{"vocab_size": 512, "attn_scale": 0.177, "bias": "none", "parallel_block": false, "init_std_up": 0.0807, "optimizer": "muon", "lr_mult_qkv": 0.5, "decay_fraction": 0.574, "train_tokens": 90640000}
Each number is 128 + 24 x the weight over its row's rms, rounded and kept within 0 to 255. Layers, rows and columns count from 0. Numbers have three digits each. The size before them is the row's rms in percent of the matrix's.

# layer 6 attention value, 128x64, rms 0.147, rows 43-95, columns 0-63
096:117157186113155067187133113117152129195152147106126108135149125111093102128140147139144131083109117115154140094135147128115097117137113099112094109128128127143143113139139151130133172121153114
106:171113163133102117151153094155184108135123130113123141084113169140095154120137131136096163105102162111144113123135095118102105124125114127191125119162172132158149114131121122122095120104097142
095:133132125120094158137144131103127167125129139141083104145144156113168095154126094100137101123128116139114130126130097130102098118121146150160142149117129087125090139108102153093194076122151174
101:102116166107156074147120147147120157141140191100120095182140116116137092136166103111134093127138142143133156129131168135116101090129118118136164131108129143147149100143133111100144105158154095
099:071121152082080141108110135123099168127142114125118105181142118120156145155148098134120093142124120148127120118132143131099122118131117128096122148121148127137112189133077159151140119143188120
105:146145127100122102100134145143145101162093102132143140084114147135069150148158097119134099146088146154158090125180102116128138147131135125126134118113117168090152117139120134100163180124153121
092:114125096145154120139138101144128129173146113179132140118140147108099095173079162083141105137124156153130104114120079118141085133168144133151126115078134123103111136097133148107123120116159158
096:117109152073105104128145125135165140157134131093115127150116157135125136110138169106155132143103132119162140109150149135103152155138124090107114133157088086133109070149127144130055110142110140
102:145153181089125144130097136136092134115091123138130154100100131172092095131126117157121137167106150118127140144122148115119150127103116144116147123104120119128146096126148174061153167088117159
090:114115104142085143156110113108134134164178120166142115153128121128151172083137148123094144140150113132129132088114114166101161125126144101125068169144103096158126138144134160130103090141141139
104:222089157131130106130154153160137137106119126127114142121115115108111119118120122147100120181131128146080124134110099107114140133137164094169104141133098152144140105137156112103110101161150141
087:124136163134132156144178157134102127129120081118130210146151126095103124075118083137135130152129146089097154124124148087111104147119130136134117135115116121135109136148152097155104144139164114
090:115096109129124119163153105105159163108132145087165129145140130109132101089122106117116135119133097148146116156122130154127092122113124141138116135153102130182118139181148136157102077151067100
097:082154089131119157129128132151087137128137147112131162148130106094145101158140127095171141162106131145127100120199115140146080088133129145144149138106078110111143140118148112134144106130106099
093:166156115133107108095138172104131125150151123139114120106147146088144143129118079079129073104134141172119101159167084102127142165138141127094128128127122100130175127150119120120149134122090117
097:152126163127136094176113093135158084101125144149155103066132146165136102071145154138116171124091142098177137112129128154122133127103119120112124115156141140136151086128150136126118132111123141
087:151122139097103132147176140142121133150144135087106135127123188119158160120116164120160153111102106093086121111156158113106108163142136100148096114129092081150108122129140128166083122120121132
104:159074128117140113117109143111113116136136143095091102093132146100117123147075151129111107146163108107168157155143092096130153135125135150103125158106162107142074151121139181128159136132125131
088:118111137124101129154142150128145110154141114165097147106149170106128161118126123133135099105172164131113154125146084102073162178111146120125116089126105105128163129161130111147105114076113143
111:155160127140119131164159137148105087085127121155108105111131115139125120087120174108132175105152142112124144160135144132102105125115103136121114114084152093129156117149155070128095093129156162
114:129155134117106147130102115095125122058134083140119125117132105137159129088096118127103144114150100119103132104082130131154170149114113149085133153136162139147142119146123145163118121133179181
105:099131078144133144117123132134134120142110133159189140154095151123089165092093102133143156115145137132085132109079134153100120127132155129145122083149103144171103145139146100140112160156106141
120:145089112126093130140148159129140153154127181171126104153126121141156139128152136120148112134136126174089128118104101133084174120135154093118099076134113142144140125139105094129159104073141120
117:147157090111115136108157103117203120137105075120141123136129102165118130147123110135094112069138107094123139154116117127169149134147111139104145116122154114125129121180125129157167102104124111
105:144139139110092086094133121182130108138101146126083146140101134131109155139115106120128143116112126136191145130094122121147124152095144135142144113149129068151183115142163146098138118165113149
129:139086158131089119154105102093151120167145140115135133120158119110161095158125098172122150133107133109097117136112126121154135096114168112108117133133141146158150146171140128177120086116068122
143:087140120120106102146166118114087136131129144146126140116163141090159101128189108154139121115103188174136144131097105134142108156169097111118144130123140144116127101131091143160096131117090127
114:114094139183124101096117113137142122142158122115139129205099114091110130146148168129109082119082088124180118152127154126127127149109137108131095116166152146113110146124106142146143129127121118
095:132103175111171138143087127104102138085120108151142109152132117082080143118097164100135135139156135131115170122112100148088137168137168122138123120124127133095172105122126125155121134138108174
119:120142132195131153138115098115089082177125101204105133129126067101120135142105126150158143153135157157130125128100134154143106101126141119122117146123116109105132132128104104119100136137128160
124:150075146115117113129185148145102174144128099176174150139105110100120123120137093071098124104106114118160133144128125140105088128112128147147096128136136151115102144162104160134134125094134127
098:082103107109136115147148117130147093124144141092155111124112112152144127084100174120111129105162112088137175116168092130125130145153124117106170128157176098138106120178129141153115104119112140
104:079105127158179128109102116130120115159121123137157149093139125138111130125169107145099171148141183121118135122142108095116134135141124126110125132143145181085153089142125131086143143123067124
116:103124092099091144105105156105097129115128129112154080144141114162117121123128102168123117104110171129129143107131148130098168113113122150102108119147143195164087132130166157116158139135105101
136:124107152141139135101096099152112159097121123156147124178084112136117092214149142107144089129109127116136092149133111119138135127116157112141120138112145129093145153078137165157119135124111142
117:110083135136149097091078109111118094135141150153119148121146172132112180146101135109138091132139167128096172116107095109138120140115131129094158077140157135123158124149115128150109114105157148
104:144096082129134094111147100136078152083128133161165077145101118102138112100132157111140088118137121153159128098132136157166141118160153109096130148122159121151143103148157154114119142161114126
131:157119123137117160132137168111107140108134102148174170085141156079123140150077082120108112116102115087143144163129112112134160141130150132154131140129085082139101130138110133155103103116148115
124:109127144131082163110128110152074142139163131119137162120119159143129153155114117146146147137148102142114110093148128137138127101142137075132086122117151141147114154132109113157037133154136124
102:167110148087168146101157133110109114138133082102103142133118138122113112092142142158091126094127097086174132125134169124130138098136135121143116105113094153147093118175173144148122159152115123
112:092104107137178138150128112117121108093108120109152117150186109098171109147147115140123154165139139116073121134153161129146110114158124113078170147089103134124118128105118094139097123123146135
125:157078136133148101133165121117139146122162154121094173087113133081163151099112148102132103178136128150134085094136144128178150130116164115124097126151090111124137110139127162129139119136114138
099:128117092146168115093117153124115135122156098170160094087132138163116142142107123095137100117135145156096075143131096105103098106136121127142099142119091125141137154124158159125163158140174150
114:149114158130172104131085120133123090084098130129128073138134073124128112124124114164133148132118127116139128123135176135119141156085119135145139157135164181127140143094087121140095152153145159
146:119160136127126164150106102138137106152103110146110088154154086131089114139133101167139122116126124154174156135093179109141153135163104111139154086122094091149130103163113103107128146112107110
113:144102122166185148112091104101147120129100138141125111088120145119143126151131120163144092139106154123145089145078145146108125123135133131181133139144073181106112095120108118111157128129129154
103:199116106106099098105133153103087128082141154123125077172141108109157129133143135137153120106133111127142129153117140151108132103156109102141131180100155106175125131144141118149138107135102151
116:116126111098098145115134138133111097117189138113097140110129158092112146172111104126125147164151149125162155107149089120152161106101122123070136129144161116128118122146154147072150137125092114
142:121145118129154112109110113142129129139127164131149197146143105069109163115104114107100139153181125137124146137073157172127117155144160098114102113134121125114127087166120122098160127128122120
122:105117130117124067149148135112143140114137151113168107134104147122130117179137067116127114159090129125118108146145165140155121100106116118122118151157086115118152105133116157118206107133118138
126:149086117089139116100132129153137119135133179118117124138110091140129078145099188124145097101164124130143137150093125114122133131179109132124182116131131174132114156107142087132121117106097106
106:101130147116131162158107137128169153126143180133135169088109119144134085091167130115140118142149104124121134154145123131122144094157184107157128142128081101092089106135118138132131128098160099
113:092140095145080132085122126142124130142123111137164136109178116162118141121138138132103107147113153158150102108143118119104130144152092110083104123136111177135174121150138089130130115191145105
# layer 6 attention output (transposed), 128x64, rms 0.246, rows 43-95, columns 0-63
095:148139075123146123091114134133108112090123122200122133105138132112139131156126104153126103129123154146086070141106149159118126097148144125153145111141095175141142147116177117156119135096108143
111:106163130110143104127149145089092101130127107112144100131136124095152103108143127129142099122111150155110148157152171137138115141113157105092076123130108174097105146110185136108161155152165116
092:122101134142183132122152146132118150112105110069139186101128142133150110111146150159112164116121121120188126109120111075119144148108144138090157075141118148154108131130144109147117139116103113
102:159102122168136159082124173125071160101145121185137139107111149118100132131117133136127130092120177079140127126095133104150113123117135113121138122104127138085141138104119146170150135142097156
092:156125141118154116104139148151158145154151107140125186101161182108108120154133118149116153104143082090131067117106136110113089104110145185101117124106131106134132125140153111116134121127101139
107:140116120160154155153092116143162109136139166118124084141171112150136114110069136125150138145150126137088112140141146159123157145094153115105102170112092126128093149125157104131105131077099123
095:131128113119121134158126124092114135106122143114077160136121103167153117126142123131126156151067154119113080134129122153066183151106124148132136119137115156202121154129138115148119116124106124
106:167173107143172112126148146120141108123100121158105111089146113115137152146096105140135110142142147098106124127153117122173143079138123173120132090101139117118129162106124156108143102069138165
106:152105072144133172164119095118155089133142103126127114086145115119168165112152154134137129141128099166148143144161090151124114143128146108131111132106146100105112119094131086191124131114145126
087:144151139073181103099173138120099101137115157127108151141129175116116129184148092128110111146120111131100118127132114091098134111164102188127125145164148125124112135130121118123140132092109153
108:075125148149148161157089098116096130122136148104124107133088177112112121139107114098151124114107171127168140144140131101140125164110125136097118127097138131092153185131103146152136172136112109
095:115134131119090150131083091137122109117130131110143131162097154123163122170151136116108083104134105126145118147178126131146102122116189118123094116113163150110150112102152177139149127140129074
095:100169174094110146100134175168081095115107094137129102139127116115133150161148109141126103139145143112123142105098150094146137142158128122133127080112152133119136107059144150126147144120150141
088:165107144101135137127138128123148147099154114140160119147128102184098152103090182137093126135149122121125118139067117086105156132104166152124117099112160123146153136115075146145144133108118116
091:082082172124146166143146168128160082103099161118130123123125119169091114160096145139108132153163104102128134108127131138159135161097152118096127136142084164141134126102139110126117113115144100
097:172146110155135136102152083119104096152133151133118103146175116109119116107124140114165089099124155181097146110106136135139144134142103055161108140152136131115101135135123114127125147110155166
089:126140140126124097110128090092161137127085093146138123111125148163121115141087098151132092150131133124159130136150131129168104075118143166109122081127143160158175148139116130118181135093133109
102:095150120152132143130139103130155136129089110095108160112059110169113121132188077125110171126117154156131115128123136144148169129136112156108132135135101139120112145131128078140134101137108169
086:119117159142129148108131111082109106101115145084185157156139142145125117179122120101112092136162120118124142130176157133123095105112124103120123144164101146178108148115109102103127157107157102
114:126128112157121119115131122097136121154122144102158179142145122122131136155149106118145107140088131164160147105105154070119127122112134091141063126128139168137103118138078190123151123110138107
110:096140117141120114174119118178147130193111149111100166110162169095089113145171154132138135120117064128139114101141106133128137119160111135162100121129147116141093113118111136108102133125108125
093:103143118146113107134154096128178107108120123131143133141147095087167087127135139150121100152134140101158103130148098143101127168144092179119121108130148118123177127144135185115133086100104119
120:142159135110142140127124077138140124082113107115128151103096130111114151140135146144130149136135130095141125126146115100169094152123089171128112204145117107176127111175125103103115129170112112
101:112142127169156153151083156121084132112154165116113143131182163110108088133117174126137116159089142112096102148122140108092107163116156126106151159119087124146139130116140116105101113142144125
097:117119151112131151143147120049141147119117159101203106147145133137124109160122141097116102150129144110090111118150102123123120111148124122117113164136135158089086160166143126124099129115162122
124:116149145127151153113125166147087122122141122098156143112085105103121152127142171131132072108141161130141132115131116092144065153154127153120148092112131157101128154099134105101126109156178135
139:129147142129092156112125157131161120130153114104155123167107110156130147115114120101119150156203098126141090089133147131129104092098153162117138132141119121171137108083136091084118117142122155
109:113179117136109146119161134085131116136089133165123144074173104126137141153112130154140126121162147127079163155118127131167152107128107129124103124093114105115132134117158104112096109140108187
105:148134090115155120141118140191152138158089145095128110127139114113171134120111100132138135127083152154135087134149122109112107117138104153131112102107122146193094165148137171093142121103129116
123:104124152104127087137148113113100194106111108081157136167130134137198145119130128132113132111136125136129122103138151071162146155126114159130127073143125134132133082129138150103120131107122145
113:124159105112124149155123090126142080113157178131125088161139141159129132152115132150113085126123129163131161114132115119162146127120075105112141147152081092160154128100155132096087111137139127
109:129162121147122178108128125093122114117107130169139162114120147110103098117152096134118102149084139145117082124091160126063159146129154149160113134120085151151148175108133122131129130143101136
101:166101141102057173121137122122140133126129136109100110113104121101162132088119149178136091134129085141162154132147118149123118122141146165139131076150144106133139140111133108157135121105178114
104:149104127147132171157138123144185114132129113125129195135113140124141137139133140120126123098130134125151137111145136165109111126135148121098128138101088046109179094098087110126128134100147112
126:137167098110128078144163130093142104160107119109141124108173116100122145114121119087162120130138111179108183130145123131164131107130111120114134109141109125158086100162107098122131127134173160
114:144135151115112177120162131132110128117072136111129129170132067109123095133175130134145126137102132166130075115172149101127091087136143154146136138110151161134106118123133145117098096147143116
105:099142169130139159140153162119188086135140133114130134131115145116162133102159104107135167100110138115092129124122117123130182155106098187120085120137072138139092137121123116125113130113112136
117:128161122106136105121133107126124100131168135083110084183138101157118115151095142117122106127106155164091116176102128149109109141120119135146154153115144166138159111103180094107147127110150111
118:137150166126155093119130127100132112097129092133135107141091086140146108103160103123116115129152118168131147112126139152130115143116092126157153125084112151089159101160098168104132138156147192
117:094128148159082135172097112137134148161139142123102123132104112148108135134110134097141122129099187134127125123146145138137152167127130091106123143118111064096158173134099165085110145114133143
107:177123124147098108111141129119137166162171111097109147099108130126077148087112124138146130115118117153142114117104156135156152113092130191144137086128151158096138130106085134148140155148110110
107:081136163111113145133125145139122126133126106137128092140085090120102077170131106113130145079116158095141153156141134127132147130142084134173101103139129152156108162122126110140136128195147133
100:108118152108109139164149117122096116135110146096099153125123142124124061118160132105138130129107080162151186141147102156135150150122117159103138146160154154121127058151108136137119128115112111
107:142098086116099130120150131141145159182144113120143152124123198116130133120151095139141112136155115161104135107153157116139131084136089114129120110107118139046113141138158112132134147098131123
129:117107109118112100123104137101135163107140111112100163136104128144172158118110124133129142150123130121097099151189118154124110167100158170078096124136115137069145130140185130149121128148129131
111:120131117110053133119139117160091148130131089098103132130155114124138166135146101120133163119141171092118174115175146107130142114114133148117134120147178119134118100111141103115151146078164128
104:107164173122137113139131158147157115146123127112154157111103192144110182151152121088101147128118120126098142087125122145140124146120114141095139162090115128108102114093136144078122145138140083
105:154121158110142146152120163105137142143090127112134126190137089159136156123133127107091132122120123129137115127105106148102105142145119092176092117106126088136151119122074114171116151151179107
147:141116127117093162153123106126162159112121117147128082134151136140127129138118137131128148118099143089110103126126089119134133110154077205129151097094161117144144169120136149148107081147161105
113:125143134131120167106113155147093114113166123122154142108169117133150146151114137090128112087163133144122120124105088116107120124091089117137127114149160144164088128099129128189099176157134099
116:126163103166113100130122106115129126131138088124118146122129158127128165141163078117162167162089145075157136099159095131145080111138164112137097138133110092163131157118129110138136099128112142
101:168144111104119132132127079145102145119161073140104065103129130132143135108127124095154153132130163130147120130114111098119170198104152135125144129126113109152123154159119103155146107160112125
118:133103178134161174143113132154120134095162116072095126103146131127166088100138101156132130085146105124106134146151115123167103122122150182136124153105130111125127126122093146128109139088124165
# layer 6 attention query, 128x64, rms 0.149, rows 64-117, columns 0-63
126:124105129107118075135118086119104165153119118110149138150120110155154130132143125166114149167112094119124137115150132120132153140151164117088183112127143143133153110146177120068120103077120122
112:157146170119117153088125140115169109135168137105075173129104100109121135134083126159122113138117073130126129117131136100146172113097131111139137128106106142134151130141127141090110127165147185
106:144136113147129082144120134169124121111155162107122113170103104107158126130141132110115174094111143133108132147103089115158099124166151162120153153137113094120154083153103131138145170081134157
124:095172137137102177148085101131126111096087101115139062155128097167155146117089100124135141100121169121139110104155121128137129123094150148134147139129108122141171139126121136097151128122138158
120:142177083116117079141142152134148123117119085104135133106071118140126140139127124153104109127147114164088084133144109095121136139132101159136101152105179152137093147101159133150130143138164138
117:187106152139127127123144138119179135134118125163144119105156113141148128124127192143117134138093136078147101153091096139086136096114167123147131115073163133136120146122096144124125135134147097
121:120153122114111184121135127148099138132205143106150126149137153125139115077113133083130143102125125121118114110145141166112099144121157140128087128090160129165143134087130088101103117155138146
119:148173103141135116113133114150088161126102137108151139123147103136128122104114110113106129123151177102149130106169106111133102121106103130124150143114152149120125139155087104143102132172205175
113:144125103121120093174155117111120148090087159110116143140162115125117096171113160095168106144139130119122127128152137129130150078104162115124127168151087096142137093155156154079123114126123130
124:133156131099110130161119103128069121144143120095127097168118129103121124119137154124141119107122156114160154111104103160116165101129088096146135101144167111126100128177091142168129172095110132
134:108123155123158149122125119125142126085137151148110123122105125136111068156140101138113127143154104123119116135154111103111097152123133167100142183160174116111143125083118145150103181115103076
111:127127145162116150108121084112148147111155113149145153141088131137151092121128123144088109127141179116155127118105142103141170132133122111151129146090158108127206148097140157098122128144086146
132:094129106103105129077123122141138098160117147102112171146118124160116123206110106154116134137134136097120142109141141141073155097124126104081155137111126151159109154146148107097138157115132130
114:149146160170113168157101152129157140148141142128143157124082129133127126120112108094126112125163067108122132097135110142148102061146154080084138131114149119109099151118146113155119110136132113
129:107131110102157118123125123114186097099119135095125132115133158133140123130151142109126137158212158119135102115099088164146147103129098158126098127147120155128142150138124140064121135096113134
119:124117104136129125107109100106104101101113170156110137166123137180151118159135119131106152111151120134118128094116093126124165159114152103152151104112137160144136126066093152173107149164094126
117:160084135117130113147123079085118131116132146075136112123100133155122130156123120099160153127150166114139106108134144163117116162115117088105116133143163162175152146157106107186117129138128106
134:143141186093153121131158150131149139132139111102095104120128100126126136086163109115138078125098113137206157105116114123143128130175148140141107074132114140117152130127142135104143139146163119
119:128146094128148156140149167096148140107146122076146179118151147099134143127136156107152092125136139139135101107172103100099093108134140156159094092152127135109105173147150106100132111151136103
114:153131098118124083111090080128118145112170139152122073124123157077125150159119144147145129131164120161107154111142131156129103097146124152166129099124175142117122151146099151111161122114118099
127:140127163129165125092116167134126151158117095131141099140081109155142104159167125112113136117128104118111123161104141134141131109138109202142100064174123130138117096134124123129126085116125114
111:116102127128180120151100136122107104120160138148115168151117156111168103097132115107100162149097161149168143137116103166121092117100158108075145115101094135120134142122140135168113107161148135
126:151100083104079143106132088119131151150123156127104144102173124160140120114145108173128108121103113175135131166126135101143149111109118161141130100135174164134116122166136118140114111100106083
140:169129118139124095144126135144147131105185088119086128163137107119164145129135143110113122070166117126171112141127103095124128166106135153119154157137139128092133090125154134156152092118102093
132:122129134126094151129129172093125146118112115144073147146106085134149148113138112136117108140125082144120099173182133115103099144185156125099136152112187123107146134092125134133140104129111133
110:148146123148119140101135137112114132107139088156169128124123136143098086103122095085112152110155095118153125127064148130104143127126135138109175133170175149155120087096145119152150136154096136
119:134084142139134095162121138138165179079125123110143148116095130136110187113124167099120124159120120114132122120168125143145143112165141114120121085106134112107144063135105159097134121119141153
107:174125139128112107134136170100116138108140101160138124098149103067135129141157099142133139118104115114097122113146139130131066119149132182156121148122162128168137116113160115163096126137090163
107:130128116133143145097123111147116130119132096098129102129159164138154108092158114125122117122108098110118105160145100110125163126143166069108128108142158102159122207167137140123118121170095127
104:102116150130145116139112100124161102106167136120094113150093138096118125096109123122188153132117146106128134154109111109124133141083147190124140108104144137211150099132133118141118102119133131
125:165104166133127117121091139114150120145163129127113103130146115151132183106132125129157109123138095161121127091135160116154088171100147072139114130125146107120104108071165143158105144136152111
132:134203111116131116169099107132120116149153134145090094136090096142085163105097117110134110160101145144139144131125140136125127107136139131085142124130157133164099187098126135109147113110123097
093:150102130114145156119133152092185145109149111142158161120095121116115139119126114079116091168139098142094146136131146133156107105151147119166146156109123107101166159093133145120097077132102132
098:184100144111116111085141140144149122133174103138125132132153131163099118087091152133081137116160144159130079121114132159088132119117110112146153116098150175142126110087099124131161120120120139
081:087164159087116179152106093106122184112152098099108128140117118151148109141107146118120124126097143103161128126118081133124119139172110186107103129152139134145154110111118137154125108162122131
111:085114109121111094104168095105142141147080118116130155150147094158161150141129134092114131118180129116131124157148159120162152135105086175104139167145129099100160118126125128117153134091121123
079:095146112104130122112136076137113096120141131196134144159119107133149099193099117139099139116139138115148153095120142124133153112116103081116155143177116125119158109137121149098115130086106145
092:110144159143117114146134137133177130135109162143109086051130071115132107098136130154101145152161109123149136140117140137145116124170118124099118134102107114105145141125108131159132121114199116
108:168123104135110143121117103162199127140140131117121146136156125121093119103112178156105138117131140111166110139115116119134154112125082119110100096155104128113107126150078149163125145157182104
096:157072105149138137093141134161130161100172112141126128117148118126129158122074147128114125147150177145103094154104094109153132093108118132183161099143119120104172131109134127113135118121102114
106:168131065158136119164069130105151143118126142124140115148156100157131136133180120130133115082109149115143095144127120173115142109112143132176091149131092105107129116167142131134125141110136158
087:085096161086148140111121107155146111089150141167163150183123158071133122158142134130111113147113112118146103150119129105131117135089115114107172137158099139115136133106104162095158120137141123
114:153129118113106133140128125167138110144153105126063102089133118099126156101080166124157102123133130149140152153142123107107136149174101123155162088151146087147119182136126116106119124114152107
102:150166112147103095109130136148138146141095111123104124115134124145144095126154129123144106095142110095122129130133099128135116158158074188141130165098132126087146100135147185089126088126158155
102:121149139138184149143123139112118118115113139102151096109139101117181109141118131131104078150114106194090105109111146153172112138165177123120123140158106092113127149137137124132117111099156113
109:133150118121158125153118094158104119130155122144130121121141116091098070115137126169099162147098140126156135113158158137136094108151083148109118196080097114142147141140110126090134110138136143
090:168146105124119139151142137128150157136110160112091111084135117086117116143157116133125122145127061138102115145142138165148114119164117181144132148139162109112124089099095118081116113086118117
089:117135121128176139129089116117141095104149147098168131131099168142116118102116180142114157125146128112159102167144125081128105129091120120102085124104122118118149123150167116158154124186115111
107:179150083148126128129175122119123157139113123113134143151108088149150124137114125135125083156159119138136105110160150130139093085178073103112137107149142089136144157150115160087128130122144143
092:101097136083119151131125124148147162125125164087148127129130121141150132077098130128104101111162111117140135181173150116139073127136091146104126164145120120101123112160149123085132119094164133
078:145125136093118085148166162129122115111164146112131189103138159092148124100141111148128082134146113112129123137134150131093133092130107141113117080149116176112103147153119117189113119149136143
078:103137139150156111148178134108139168089129117126137127128147111090138133132156124083164110152077131114098136170121105142118116134093126122145087111196119158128145150177118136137120138129126094
098:103109141145111152110128136153125169118172128117098119108095145084123146117174099140109142130092114096192153110155131187144110151114168080127106130175135126128133133125135132137131147128148121
083:061127149132109092146133169152098156093122124155130140128123145106107114128113132102137139167115139140126140156123133114135097125155110068079129132106151126119149183109159117130072139122112150
# layer 6 attention key, 128x64, rms 0.145, rows 64-117, columns 0-63
127:118136111094104066133142103139130153145137088104113115150143134157127131100110168100134165161114081125143113143147135123144139145107141108070145141152117121120143085127172164102113086102122113
104:139143139143139122161102142123183119072145087181141116153128123144139154122105101104176138117131136150112113123144159134106101080102167123126176138104127096129131130124112132079131164136134147
106:082164180131148085119066146155103119120141139130119132132125104139155169134122129147085109112178098093113149146155134107139119158102154130145111110102151142153141105113115131162135110101155129
128:131134156162122157112145121169149113087096121140087108141127097134145139083142110168171137149126167093155135148131106140153101124129181108119113103084090106171128125144121138115115099146126146
118:120115161101165123110169085118165159146140095149119115137122142105128138118137112096120123113136138116126137118146120147151102082122087194141099102168123161133113115130147098098185106150134110
113:146099096152098149085133140143142158133093163174110156116112114165154128152102129094107116104127153144178092096140119154109163097104136167108141080144129140141137121117091154133147127136124124
112:135115129131082082097128168147120134132173132085129107155124078153121131137138095115142121117168117091129101107156146135134091143109118110162123175105130123169159122136142116092117155159126164
116:142136150163127122117139184151099145142135059134145150115143076123163173120140127114106161077125146118121105104154115088158111117131140088125112092132122106139124153152117135108160109135145147
112:141088131144147135090068095107141122124103147158133136156171125123149140118115114155129135120107109127127122123142125129124136131118195133138106163165134105128114167128133150108114138036128111
122:122130123146139141125106119198085134125105116102120098156184109112140154131092129102142138103149153151080123122112135113134164151141115101181136127110149147151105096116082141161122125148129099
141:101116205120125162140141127111104133152139150122169128083126178135130082120100125172107133134173129069125114153114155123103096134132132146104134141113153141109157113117125150106132127116108104
114:110143121136107119103131125157151110131126139181131146151097106160145113117126121099121176190142158094134129092133136116129116119085100119144126146078152106115170132156134195099131135143127126
123:146128155144120139164148107138107090147143138129096108152129179116109152129146101123096136127131113150114118154115165140112158124124162094046091160158114140123095118103152132093119158118134101
115:135110140106154142164139136119154122104090100133140146178123136136097125107103145102130116113162146113149172098135146133166141082145106086099132131119166141129175125140085098130100136081152150
124:136129143108176111131145144115141108148126172093113152155130153113138166131093121178121100096153145140095112160109116126140125126128134165100081134093102119144104143135123195085117142125141101
117:117113147154114142154158140082124148147120131138114131103140161153116130109121088149083118090100119090138153191099123161080125151115135121157121145092142110103138106144141161170119138129151096
123:133142119143137138145153110105106152124173140089139164145149104121160154102133107101118173108106168090154116143102119124116147187107123096095156137127137120146135141162075131147100140122132084
126:150156126127107096127122105100140124170100119118145092125116121102121162124108145110173104158183133175122119167128118140095120124126098127132116095119148106124170139112092107091101121180165140
113:146137119116143124110105149140144134130092097085115149167142140133137162109135098138146097126132137146159076117139158107158082135134086134154093093171100137095106163121141115091144168116137156
124:119134103146132132125109112114098146125151094112097089121109130105107136120105134095152067124137146155135121156130151053154146135122151162156135109117175142106130112130146156142152157110083093
126:113173167090120109118141147124128111145152090116131138111116143130077152139136164135144099130099160111150092121083093143093180098167135151134131104099129148126109139101127128140114124131184118
119:122159138140103100131153113074124106133111125127107166142104085136116134115110136149117101112161124146118155101146132124100129184134084091090137187139120132096165124133114127176154121160135139
129:152130090119085108148169081126134161152132118127146155110169134155130127150144110120177141133092097150114099126123161099139151120098108146166138090101157153104095121105143160143141117096108130
125:181106157059145131098106129128112102136171101117122136131107108144147125104133091156148147125163109139138159146130123154148099158105131146133104107135171138095128100118105132158139131126156072
132:149117153104081165158126103098089173120119122133121149153122139137072087108117136106139111177115130097129159124152166177138071102131134158103114107144132149122138114127115120131107112152133138
111:180091177104165125102160159109123128139142127142149120090149130172107119108133131127112148134153111097134146134083131142127157109113152125161095163154131098140130110161066130167141137138121131
117:110098118131129102136084155113139200130154150145130125166123114126128184122091195102124098149137134127135164084137134125143105107138156115115128099120108119116150130118139108131110127108157082
109:107176105129117157112137147085089152114163092157110135120157125109099113145141138111122140152161100113147127118107101145133134107124097174165107138146139128149143143126104086123150088136065154
118:110121062092134103120188113122118107120107088134135151150138104141140143144139113136099101147122150100136123137143149134116140129115135071153141114154124155155160107113149158081125146164140179
111:094149135122092116123148106108154117131190130137117104116106099178168157099098102122162138116140134131115120101099129149115097186106148161142099153142119127152158101110106111119134160125104158
122:131101086117111151131144135095160128118156150106111167082133152098138130131078120143148132129125114121164144163142114199158129115128140107143186104128133141133149159144113081120130120145130089
125:116103115123108133087114070117141136106130117119120141090095148147091164120122126109171100141144174151111142154138141157173122134117139132124073135121139164143158091160115124108162143104119167
096:164112120158163163122137133096178172115134142137147152139103099104129113110096132077146098166144145114147072102129122151122115093163116130112127151141114146094145156108102101116124130126085130
104:088119172153148118108135128143106134144174115112142115139140123108112141104106123090122101107155130149141118145111142144119147125121118115149089105150162143113141114081105143152191127067083169
080:175122139125094159147109110086111139112188119102141102146108182140135152109104120102123149088083139137130096124145148083148138167129135173138119126129122126130125150125104145163093147107140107
105:102151135140132138129132131148153157088098082100133129148137131153142141184087115187120115137134119155123103144100150098180157114121116151154109137136145097116141157134131149141115123071122088
081:103133145096114127122171118136147133138110100150120156127118177119116093119157145123108131172097131135126157095140121135135150130093165073118171157115137107095129128107137176117092108102174103
092:080154164164102152141168125076141131145086163128187103109134145098144117123128123134097119154096118157168146109108115165130115147156126140138135108091137100118129131129092102142113113150144148
109:124097115138133118168117109132122133188128158082153128102142137107190171122148097129130131103080110170167125097122131122137124141134133076124134117105114116135090136113087154158112149130142130
090:128109100167187100086139141127124153110167101127122147148095076136171154119121105136116103147147168082137126120113064135147132126131140124149121110131127147083117128100149147161130110122125133
096:121132087122078080147101132157164078134088146137142168147164110127153152124131129127116109110124150119109122177128129130156126151124189127124136115104133102151115144135101151088080124128107135
085:153084161114152137120135128118152137141142090097081140124115163109142107148172107128120100139101104168155113108126091150144117112145149103125087182122082145089136126121140170118150116107137107
095:115130096101109133143131113116137168184192118147105113131089104090137146110080135154136120125102123108118143151113077146078142127120099129150137121158123123129115160120132118150138129188146136
103:146134138124107119101158116144129077110111133136152096118092130086134133175120147135139138112142082090106071144131138123145133128145104191125140125094166149132122163139127150097124079160121120
107:119154093129141173111120146114202102103126165136139085135139134140150100116107136156104108154131089139115152143180083120148067137128139148133137142152098125115124116141159110147117132144112116
122:108159173130166142157150122133121106158141114110134118122124155082135126109178107135096159151058137108152115103113129109102098146165146113133136180109110115156121121135118121080107138131131152
088:149113092123101156140125126129156142134150127107146136125173123123115117142124112108117098154131070084103132111094136134182113117126115212107103155140139124120143116121094110138069123115133141
092:130126150125164103159101126122108130201131137099155095137117149114165134159148126114135135101113170150157124074162138118112107140122130113133123125067121113128120119106158115080126150119092098
106:129107092130137141153148140117145167131123134109186115121147125096143116100154187144147103141127134116129114149152128099127049085140165114139135146099142088116126125122133167113139105127173121
092:082081131173121138165138149150154142145116116086170131152130174089171163138122141150122104111106127143120111135166115115114113112141108173153155138130115126115109115128132136081127152113140081
090:131102121113117095142125154108099133129148151092130115111135143088115124125184168103177113120119130154104137178114140143132097116136110113142109166117144163081080130140125111175120146090097131
079:151108056123134111125125122099160160097116074134142139145120114142121117127182082106152139133118137140116128128114089141180112109116125131155136151122127134132098164168120149169121129158096155
099:116104116153096100142124086109116116138132063127159158137105163113115107141161118134103158155113126130172154147127129153140113141146152123095137122137154141096172090141066112145140139161136150
082:135115123098119135137171126130102161146057096164139122116108125125110127080131099129153146145128148095147129100175101133096143124182138120119136179118117122091129112136146092127161126116136162